From a checkpoint of a small transformer trained on Wikipedia: vocabulary 16384, rotary positions.
Each number is 128 + 32 x the weight over its row's rms, rounded and kept within 0 to 255. Layers, rows and columns count from 0. Numbers have three digits each. The size before them is the row's rms in percent of the matrix's.

# layer 4 MLP down, 576x2304, rms 0.0383, rows 0-131, columns 1536-1583
101:112111077099112109133194131110086156169134150162175126106086131119132114074078076091115099133105091138204099181182171098179107149104123145125203
103:162145079167084163148114136051156142160149082161156111122149162155140118054168125103133167128136176161131103084137110127139134106133118139144188
124:107116105116131134102141114085135116149215146188132138112091137150069125097109135176159111157168117123096116109124083111129137102111119107150163
103:106137139128094209027131162072156138106106164119110216102083185157089174163154102109124103141076221109123110133105161179126146122109130134105175
102:091070095086051101140093127149101144132180129065113071190063181096029085123186170120133115087147170085111064147099058144175086158130104153117121
106:206127068122155067096113084178158116179133175130183141109154125177124142159179174133143128196125118119158073106178099180096109185150161120122128
097:151171146152118117117079163144167124138101120175121110146097150094080100090121131143111093145162094120116190139110065103161129101120111046145130
100:106143146128169144128158154127129136179089155157147137120089167140124147110103118121094084142138118139109128071137141181160125118127103160151067
098:154133164116134160080164158165145119175144119130199181101124077153097055173085153156176082118126135163122122128136127146131178103105073097109048
103:149105132141043083100093159091096176110100106113107136109128149155099105167136158141077145048127196118150124200132139094153137156108164116131110
099:165134180129096094155176182131135119172137130104128152144124181149129092200174103138166125170089097089091098108121175108110117103133118162176160
099:167128112096134126162139153157117113109093119217089082153105151154147112133140139163148110163108175161159114076157164106121126132143152155159179
098:144091181171111176096115125102101127090190163108110193146134090175098155176122122150172139192105100107115117047137088107135119089158103144122147
098:114111115110091069129158180115102129152108108121128134073074115105140094071184112103130132098137125176085139081125084088159138142084125087102104
099:158142129098154154082162128070112129128105103098120130175159067174125094188096120195124136131156140122144126157157115130165137160184115168139072
097:154146104176172099175139111150121138111102086061108135164126133134094166088136190153140118106076145134167099184161149186131085141105157151143035
100:192175130161144129129178115038160140131130168081126126130158058133141164118117157152165158161092130103118135081102204142126115144100061098115146
101:109128101146076123156107093122134186106082125137073129070174103134158164133139140151165068080135158132064106063109102107136126072133134108128120
102:145174088112085157131156079169122127124162218155149120163025138135145198129168188120116192155127109158149131135116125141137182097134150150102066
099:154081106152107095198059159142135134121128107114129141104072153104135115159120100167153139078154170175162093183171122101114161136109131086097143
098:129091186169162148157101140127136101058120119181052126178117133157068144102133137121131130103148138150130125193172097079170170135111115148093136
099:161139107193108082079127121077115092154196129161151159109138114132118139079116112138114123140156114141169090136149100094113105115176107067171087
099:142119145119195128130101142139047115124158153056098118068110132217032143122151171176133117111076148122109120142139130127107178124164127189136166
101:076122159139144107159113193131140119104101126150130143147164157126120095149131150141152131137090156110167097116155143141175124066115143129119095
101:120132092129152154157088121084087094087121104136055119125156127044096103105151122089131150077126052129134134103091021054114161110118136166109138
099:145105130143104118167110137133133063136158075161123108128184109102080160105175169113167088132130127115075169114188109126135168127155151169148121
104:098083150132108170095121158155124167157148152108144146124103189130133156116091158127101098104127195099000116090144123104199097163162112182111125
101:093165182169148108143136129140104080141114139154104119123060099076159051107109137128143229102156102177167129137137093029128163180129089110146199
098:148105172104147106131124080145132133091127114134149093157081186137147204137120126101094028120130123121141185137150145173154081068139155157126116
101:117135137103142136062102168101152135141101122129094136132083169098152164108097085133106143119145184141141133110094168104076046111120134124194095
101:123028191132109206139128124110116132114130122088113151135099134124087078145140123143114050139093180102081135102119151113131077148163104160182180
102:132105162121192134044140143119128097135162129083102139140172163141118182119128176108117150104139124114144129068119103149194163143112105145108109
098:145124187163110088182132094114113095143188173126194149104126151175115075131218144082145163165095111119050150132151202165115039144117133147078083
099:086139070099102156089088075151094162069090108145110091135123113071112135169109135145109135127129143107123146167116073144104177150131117083144138
099:160119119075070117100199132091153094123058131126089100094123182161107105153105097135178099106135154080142162145085113127092103207112116134073131
099:089160131097108138143137155168152123180122103138105124070153133077151099124146126113097152146163120159098119102089149137145135043151064090146124
099:109140184143136095084113081194122110136146147148163035134154101119112113089121117076178107160145174130161122082160140107165142142157127152093131
102:101170084155129139121147152192138166117190085056140119156115130089100137125126131153153130134106059063076185096121104147167201151117145134174160
101:143138080118100119092135146165158158156110093153132155133168101113110064180094111115105061123123110081072119132147095146115151089178153117144077
093:079092079058131106112120124108116131158116165146163073158171124080105089140182236193095062106139140051113166162179138068108113133120073160141109
101:145157167130107134102156151136131154124118176142122134131188105155134084084133149146164143153200162148048128129147144120111079168121169146163085
097:184185118135119145126099109105145074149142118128124146136191130131173110129068176101104133148091122132143229128103145101167171122109152107138195
101:118104084131168072175140134107102145170125167109128088142181116121144107142097122085140073139177137101137036126145134103191128047115129160133090
103:159100137159111139129103193183133096163122153129123130111063094146149148093123105133177209210087093103168172166135169103134092118166150185163164
103:114127114125115092049178117163138119109098111191113135130132172146180118037138131144109164049102127136136112126038114115139120089158115126119163
099:148092051115110105113148186156146104139133119106109160114006086138176070157120072082228122107096132061107130159143162114184097158125118113131185
098:138147149113058117099119171094171140157117124120121150121108145166131158126100178190137133181148119144156174096122095140111099129154099156093058
105:133108077129115168127099123114086146084141077056101129165156129119134098116146109090152162151098148059182134166146151134118090141148172170151152
098:145154088153143079121112104091132066130106104111173126144095138145135123078114147135139139175155084088168134193124127132156086115115161065131105
099:188132128179070133071162140128108159099139097143068161208156176097139108122109135142144181117143120128079153118103142113112097204149065163107180
101:128153110128095079102093165078127134145125164128159137123141138114144109169122130146107146125146084104152153185142150085159182151105150082121139
102:099101130160139125138152093117168146125112125103146101088122151131128167100145094119117171134131162133172183107192160151158153104126051076172156
098:108107065122161128098125085130120143153093178124151131124108088158152230156129168114157090167106113060140109106126149109103066132122139146138072
100:200190169119170142132153125099113092114076131148123189050145108133162133121133140181131106162110140129114131176141161113150176208130198091203144
100:137202110121147119084171096118105145094147101115139133144171124107114100110176166155175156063122129127144137116094155135148142172114167158158105
102:092122111144153153113115084156180172166100142133159127112161179168126078161132098145196137163089142119169149168173168109092177149107166171098128
105:162157149171135099138160185147178146155131132105102115134133128136129081166146083138137117139119086091127158155177130155139082111145164117084083
103:143195168154113111133126138195100135120109172106143136061127147172076120166123156115160106126011172147129128084146160088077131115130089079181206
103:177087173118090094153147111102082178143101094113079132168080139063115111091120180154184118103106106111056104071108129137090122087192118116121157
098:148177145114129175133141097106095192119113182110173110099174105119085121067139114166150137100159127153109114159126171105191123147111143161134053
099:120113127129079125095161094126165038130115149120106080053134162116128137184141122113166114165115138140134148172115155141152117127096120164099145
098:122123131101087168206110156165160061083140115154107172108119118163201164137138109102195135130114065154134135106174099072116128107086231175051158
101:105177171132052118144138133181207139152098107095186150127211118141099100142153117159103175162150109125146099106121137121128179124160131128150133
099:162169135161117060214110081171161113171153151105135109093152138090117141097094125120154133156167140143057102078130096164138149115154101123193102
099:138095128114168125096117086172116103151128143183137086147149112098104123150111143149147166149103125115115120160191078099143126088116101121168133
102:160123184130149149173094149171122132150115149151171167148189093106162086113141191158166144164150090133181093127112093160067103144113148126119173
104:155098180124176131180155096125139161133115133118089118165105180127118130115186230117136110114052096163107141144093072140102098113141210137146146
099:131109100126084138106153084137151157158153168128138100103100132125104155185178092117133131180108083054093162140164157094101092137105136144150119
100:159105126079152174079151158082082120128148140165133077112102134112157113120069101139128108118125131119157151130149075173069138112155156126154104
099:115180145154118157094128180087135131166111127133121078118120128128139120188121158102175152161152145137142127107107123139138179206143131163113099
100:192169140124174196121061104154183155126145174098117113098159121131108100086090090078168113106089203186057131128133151106137155134135132112106100
096:140101143133135113160113175117062149145089058126133138164109172164118158122098143092109143124135150130117127087157094158090121124129100090125144
099:204116179125138105185173138068140082136122198120169141160137080095148111121103148145127090156103088080122154117134139127196092166160087118114131
093:154093148131144163126117180149182158145171122134143146129158189087097129132158177071147133098009106109078117151153090158168155174137131089113123
098:130075095156094108166158167185159085100150122153138130114141119103114139142179075117145093130159129158051138090135114136117095122149140121080090
100:123102095150085138151175153127117109130135123106124116183163102133142151079087163108117149141117110129010161150133143161073092093123119192120147
100:164187171141079131088085167129154152152159155151102144130091163107086136147116110141203139148115096071126168107145112059146050073126155128052129
102:142130155101102087172166099149120105158071187093149111135084155140160138128171132114136109139193185151069160146158125078094092131170129119073117
098:119103068118144137043137089154124187114132101071126098114079128137148079105093181141121164130135142171143095148160138084059148107148134112159132
102:116148092144130175137110059143069140107161166123084129091112128105163114166108145083099147104069103171117051112096170091157087099191157128086156
098:123177191082131119115053153134145116127135133100075108129180119105134126143158116145140116111144131183141092046112144060150088065122117151121199
099:180154181149170086179119116180113133080118069172094129137104120113147150132106154107098201153146149162134109163123118101156102120193081167135181
105:149170177145113158103135170099123095201126168147182114070150144171119169130143203095145134158153099205141123143154150171120170158136168143177093
103:156200119129153156136071116161113067118149143149143174109144137129099152143160104130134151143210127147070086144167101098137147099078183124146144
100:171163151159183101129176103103206123140123141149113143158083074153158152140064149108147203130116128099132112168095142136126139155128092156103130
102:145103118146069128115131129076147046113125086082117098127143105159092132161099091069160169136082143174140119113101113136147217123118138102119115
102:181157142109164122181128101118132115150138138123134134154160142116133092157162105132085159177118137158140148106143150113079135145148069098118150
096:180159100141095099058148093158150199161139108108131155103099065104109135074149186122120143112085144161163197140109161140135127110137096110159171
099:158207089081107142155151131143143137129122091175149120122122150082062109181124100102067138103128140175097219128161090069100152161107204121141195
099:114163152139148135160134123118130081110115198108115096135168122100087195090180120106143144129109119064133089106066110117119076123186161126112107
098:185124040157160116157139086147163149110101092153150132106063114148111171110168179097099129148060093168103155136086129133121187174142074110133143
100:158148078117158140142178103113139113110131060159183123125093139199129102141091129081106110143145139169097100105173148085169112092138129129144121
096:109158116124170165128150140052112091092184123149122106177107164125132199101120135128111138091118107066140111122144089159050183106127149136107111
099:140164094129126109103105163094123137131111126064144112151086168163152103187156180132181114099093151095093177139139159153097123100111088125164117
101:114114105096139071162139081084127105107107179116130187157122117135114136100150172161157204127094098120116230111145102138089070073167141111143058
098:090122108098144104088129106134141127138126090162060125154171067144148090100092126127137169106150159138157129194134139095148144148095151113181123
102:070124129108139090142128091162123129113123090134099046115136178115171100166152115124122153090127188168137115108087099112130142121176090136115105
097:103138102137192107202085158117112179118130144133086125069169148124115152115051156138050131123087139127128128156111131072169046099133121151176070
100:103102153122118113117128101175068105146115115085097113086091120139120070175155145136130134155087146143160163133164124104109082088126128108129089
099:064140163127186098174086139143140139106092143131160170100198058070092112160139170139185116163213091106156118117140112172109134108137113151109151
099:114147101148156125143126167119115148144064150107189148107097079163134116157141103091134173118133108084146074117167142156174142133092164100150150
101:092117111151132092155118105143146093148121143157092140112079066187122148170136129137126110079129079125102100167166090080149129128135140105140144
098:116051133105122143101139119147088151097079192139094101152127178169085163072130083094138135150141099155106092101127130151138105062134179179127149
096:141136126156156122171167132165182137167114128142166132134153093136144152073078102075121109161091097102114122158151115123140088187161151109094067
100:102107114151111207123154171129145120106117158155181132150157145128138127132066113080116120144161132170120120124143139117174116163139116133077095
099:142102127114131142128083139113118089094128067133100102153062069154161095098147115142172129185217105136143173135068164103105138142113114087117162
098:120160087101104116124112143134122126144130156155151144129126143144186140104138153164145145133137111163142103121127161111124147175154115127120140
099:139100104101103089101097182183127107131167131147177141158150099145139110117153124133101139096144130170149144067182118112089111126174132154135099
100:126104161140174115157117153106112132113087124127101116153150113151088105098193131161144107111098162106124135070142117163160133107140120131157107
097:162144125128190168113173119159174175135164149162113109104160150134131074121155114140126114125145121152148127075136088110140142095088128140162189
103:163126144118158142103120115125118124146114108116074120111127177144179138141099155111137136165051096132154105085133129177124077120083130105110076
102:177187103135162097181154128142138109135149095157134178101176128207170090105178120122131128195136131107160149131102181126128153090131134101160067
103:169120109140100162122205105097160078150109135126156120165126172123123152140086139096106117132053126134119126141092142082146156162085119154109108
099:119113132160086134148108149174111110138228131162120107098077139118110132097139136135085070148142113104113126080138115137120132062171100172096194
102:135133167130149094111117106145133179104081126122140135135166103112102118055105187126151065083150088149137168093111144093129109151145147103126078
100:106178150123123128119135144155072147122142064132100110117105177130137080092146144118131160159147096104167085182111158111163065172123083119136187
100:122119082118096123140169116094098100145153147082116123131106090113152154125163114124147196099136152091125109149138175123126235077074098144140114
095:126067157105117105133099113161070110134113140167081127167104095096117190124140080170146135143169058160093093177156128148160131073128127142167073
100:128220107129113081170131095163103139133112165185146094183078139150084132099150160195159113160167121075096137125138118195097164135146037079147142
100:125166207110131111228116126071164121145114078113117168172174098136087121110171166104085104171115112166131081091109160140078117167159100138133089
099:129096138148139147089146125121084068196138103080154073132100163139129133088160166129230164124150143094118148125113174108075107110171096126125118
099:108103103080156181197184095094139118124155166147142152138163137138111141093178107121110091107232116172124110134164103170148162064161114133126079
100:176141158072107155084135091153118081151125145086123095160167170105131122155136144169167106110104172146148106116104129093125077106156149062135129
101:127101155129095159116170171136134134162144143115137127065128118133134065111000107108118083158209109085116108115120152092123034126137117135125169
098:100169116178142164123112086044152125146165138143107099146186112165167160093117148173122117186122135108153137078129166145166151065076144122123136
104:132128119167160105209153140106133085126097118143164130174157150153159175050150115146136144148142052121112129152172153156108210157143141124174086
102:083126159144153133134133197165110089141071105128160153090103100170234110121064170131092100120131142062053146092145127102139114125168108143124158
098:130101142151160112167084126124118135133080161105089131101128089145129142108122134138145131109075098183141124169116151119123148159169145080133118
099:138104096143070109114121112105065133128157111156117180103128098100125116121165111132074116094152123139125136119106087130150154120151100146133107
102:079105096152081125151085149098137157157144086127100130066121140219083144149188152128087132106055182091115150098099142136116165071175134140135153
100:144137172098128100103115140090117140122117121109071135146209191135133118141155113118167188132164131120138120091109101149115131105135135126089105
103:126098104094124124114147098139162115137105087112182104123184108140131109115139133185148125136129180122176142138138098154184106136107112095127104